Weights of a small transformer language model.
Size: 4 heads of 64 (2 for keys and values), 9.87M parameters.
Architecture: RMSNorm before each block, rotary positions, no biases in attention or MLP, untied embeddings.
Training: a variant of Muon for these matrices, 663M tokens, 5056 steps.
Each number is 50 + 10 x the weight over its row's rms, rounded and kept within 0 to 99. Layers, rows and columns count from 0. The size before them is the row's rms in percent of the matrix's.

# down: layer 8 MLP down (transposed), 768x224, rms 0.0734, rows 282-284, columns 0-223
# gate: layer 8 MLP gate, 768x224, rms 0.0748, rows 283-285, columns 0-223
# up: layer 8 MLP up, 768x224, rms 0.0786, rows 283-284, columns 0-223
down282 095:68 60 58 41 68 46 46 36 45 69 41 26 68 32 80 55 51 48 55 60 56 65 54 33 38 41 60 46 56 57 64 50 42 64 48 53 51 63 52 50 34 53 48 23 37 55 51 51 36 50 56 56 86 59 46 44 73 41 64 33 40 49 46 59 49 49 54 50 52 61 40 46 55 55 34 49 71 40 46 54 64 43 68 49 42 63 39 56 50 54 53 58 54 36 57 55 44 46 40 65 39 39 50 49 39 49 48 51 45 47 47 52 54 53 42 57 40 55 41 49 68 42 59 51 40 59 48 32 39 34 35 34 49 71 63 47 65 55 59 60 56 58 50 44 48 70 57 52 42 66 47 51 49 51 38 56 49 47 48 47 43 49 61 49 58 49 54 59 32 44 53 44 56 52 49 53 38 47 40 53 46 65 48 37 33 22 49 44 49 73 41 45 64 40 45 50 43 57 43 61 43 47 47 48 53 49 34 53 58 56 50 47 50 56 46 65 38 55 41 52 53 60 48 63
gate283 111:41 32 49 50 61 35 39 47 47 44 44 54 80 55 40 59 46 60 60 65 47 46 54 33 65 65 30 53 48 61 33 53 58 57 51 38 45 56 48 41 65 64 73 36 59 26 43 45 55 46 60 35 53 29 63 54 49 39 52 49 63 42 39 50 48 34 54 59 49 49 47 58 44 56 58 46 64 50 55 61 57 42 57 48 52 43 43 43 51 67 66 51 59 64 50 54 80 57 57 36 33 51 54 48 56 36 22 59 53 48 47 40 41 33 52 59 55 52 32 47 50 59 57 49 46 43 39 43 34 46 52 46 44 47 35 69 43 46 32 43 43 54 45 63 57 52 53 59 70 47 54 53 62 60 36 34 50 45 47 53 52 55 44 41 35 60 49 60 62 48 40 45 63 47 57 38 49 53 50 50 45 62 47 41 31 67 70 58 64 51 38 44 53 33 68 68 48 52 53 42 55 55 52 55 65 51 59 44 56 45 54 55 66 66 55 51 57 65 63 55 53 47 47 52
up283 112:36 49 53 55 47 51 52 48 53 41 58 62 63 36 39 63 49 54 71 68 36 51 43 29 61 34 62 49 49 36 29 38 54 52 60 55 50 54 45 64 61 54 54 44 39 36 49 48 61 38 42 44 54 41 52 48 66 58 49 44 46 47 56 25 55 67 59 47 40 51 42 35 44 62 67 61 39 48 56 67 55 60 43 57 59 62 64 62 47 50 61 68 44 35 49 65 50 55 59 37 54 43 49 51 56 34 46 60 42 47 48 39 63 51 59 67 41 38 41 33 54 50 41 52 54 38 55 57 66 45 44 56 55 44 31 80 50 59 57 57 39 50 43 48 39 48 34 47 43 54 51 65 49 80 49 34 29 59 51 42 48 53 50 48 49 60 55 42 47 45 40 54 32 51 50 64 79 43 60 57 56 48 51 56 33 57 46 41 43 40 69 37 56 48 44 56 29 49 58 33 55 60 57 48 59 46 48 38 46 67 57 46 69 58 44 56 60 57 55 53 51 53 42 48
down283 104:64 54 40 40 58 39 45 33 48 40 49 47 41 38 41 40 60 68 56 51 65 45 51 52 47 71 58 69 38 43 42 47 56 46 36 45 39 53 35 40 47 46 36 33 41 58 57 54 48 52 63 59 56 45 57 63 70 49 50 62 46 43 43 56 63 67 25 45 68 36 70 52 36 47 58 36 43 58 42 47 55 51 58 49 45 39 58 60 38 49 50 56 36 50 51 37 59 57 41 40 45 48 53 59 59 55 60 51 55 68 54 58 70 42 39 62 34 61 59 56 50 66 53 61 48 43 43 48 52 47 54 39 60 60 74 56 56 59 60 42 39 57 56 42 43 61 63 54 49 54 48 41 51 62 35 63 44 52 59 52 42 63 43 42 47 47 79 43 31 61 41 46 35 62 44 58 55 46 38 67 51 53 43 52 43 44 55 35 70 37 49 38 51 57 58 61 37 65 56 42 57 67 25 75 41 36 45 51 54 55 43 50 46 53 41 39 35 60 55 47 37 48 58 46
gate284 103:43 36 53 52 50 62 45 51 34 52 52 19 58 53 41 57 65 35 58 45 35 58 47 51 54 59 24 50 48 58 50 52 73 56 38 29 53 52 47 39 47 72 56 69 57 45 43 55 39 47 45 55 52 48 48 62 49 47 68 61 74 51 55 49 45 47 45 67 72 51 55 50 57 48 69 46 49 44 50 64 60 43 42 60 44 37 59 55 47 48 56 53 56 56 52 45 50 51 47 62 40 57 69 42 23 52 61 57 34 31 29 52 46 83 32 46 46 48 53 49 55 56 48 37 48 64 45 64 47 34 56 48 45 37 62 46 63 57 48 42 40 53 51 53 62 51 65 55 37 46 61 42 48 47 42 40 52 66 51 61 25 50 55 41 51 43 46 49 56 50 55 47 48 49 44 62 39 44 50 70 49 46 47 59 46 45 52 67 58 54 51 48 54 51 58 55 52 41 56 72 43 53 40 32 52 35 40 60 68 49 49 62 65 56 47 56 54 52 52 35 47 38 21 49
up284 092:52 57 36 40 48 68 51 35 48 41 37 42 36 34 54 54 42 42 47 42 58 51 37 37 51 44 57 62 48 50 49 46 54 51 69 43 58 42 68 62 57 51 59 37 58 57 54 51 55 55 49 46 67 44 51 55 50 42 70 44 60 21 28 54 36 49 45 60 37 61 66 43 65 36 49 67 39 44 65 37 51 44 61 60 51 63 40 56 50 38 55 50 81 40 56 38 59 61 57 41 45 61 51 55 44 42 51 44 48 44 57 53 50 47 55 69 58 49 50 40 62 50 55 67 36 41 61 49 53 36 45 37 52 34 46 75 44 67 50 39 53 68 44 52 40 50 47 44 33 46 59 37 44 37 33 35 57 48 50 48 58 40 43 57 58 23 50 51 54 53 49 52 63 51 37 62 36 35 39 46 40 61 67 56 51 54 33 65 55 58 49 50 63 44 37 74 50 49 53 43 40 47 55 68 65 39 43 45 45 56 44 47 51 49 53 47 32 49 48 54 35 52 46 34
down284 098:42 41 55 45 36 54 38 33 41 67 53 35 41 56 36 50 62 50 63 52 42 49 58 64 42 57 22 47 50 52 72 49 42 61 55 52 54 52 39 37 38 44 34 46 64 39 38 37 63 43 49 57 53 75 41 44 44 52 54 60 39 38 45 61 60 53 44 57 76 58 41 60 41 70 61 29 69 45 41 52 54 55 48 46 60 68 68 53 53 63 67 44 40 59 56 44 55 48 32 59 53 53 59 36 52 43 59 47 47 35 41 45 42 54 34 38 55 39 52 53 51 45 33 46 49 61 42 55 52 61 67 56 35 55 49 51 60 40 42 50 51 43 51 46 50 44 44 59 42 53 58 65 53 65 40 41 42 36 40 54 49 67 71 40 49 43 46 47 47 27 52 60 58 53 57 69 47 74 56 42 54 63 55 51 54 37 69 54 54 53 42 58 40 66 40 53 44 63 52 54 52 39 39 46 57 68 34 35 59 37 48 50 60 53 48 60 64 56 51 51 65 60 41 54
gate285 088:57 67 52 42 40 51 41 61 50 45 61 49 57 40 59 57 71 39 57 47 41 40 54 43 67 57 49 46 60 47 50 32 48 45 60 75 49 60 41 42 44 52 46 48 51 36 57 54 41 49 37 65 66 53 41 54 38 37 61 66 41 63 51 60 56 60 46 50 60 68 52 47 53 56 41 46 50 41 49 50 44 55 59 14 48 54 70 41 49 41 49 65 65 43 53 63 54 35 38 43 67 69 64 62 53 52 54 63 52 51 37 39 42 49 62 49 55 37 49 62 72 60 50 50 72 42 56 52 30 66 69 62 48 54 39 49 74 41 49 64 54 24 60 33 57 47 31 55 58 32 62 46 53 64 55 55 54 58 42 52 65 53 34 68 52 52 42 43 56 45 42 65 36 54 49 40 50 40 52 44 61 46 61 42 50 65 42 38 38 43 56 60 48 49 56 50 47 49 61 46 50 62 49 36 49 53 39 37 61 31 52 41 55 50 47 45 48 42 62 47 59 47 48 49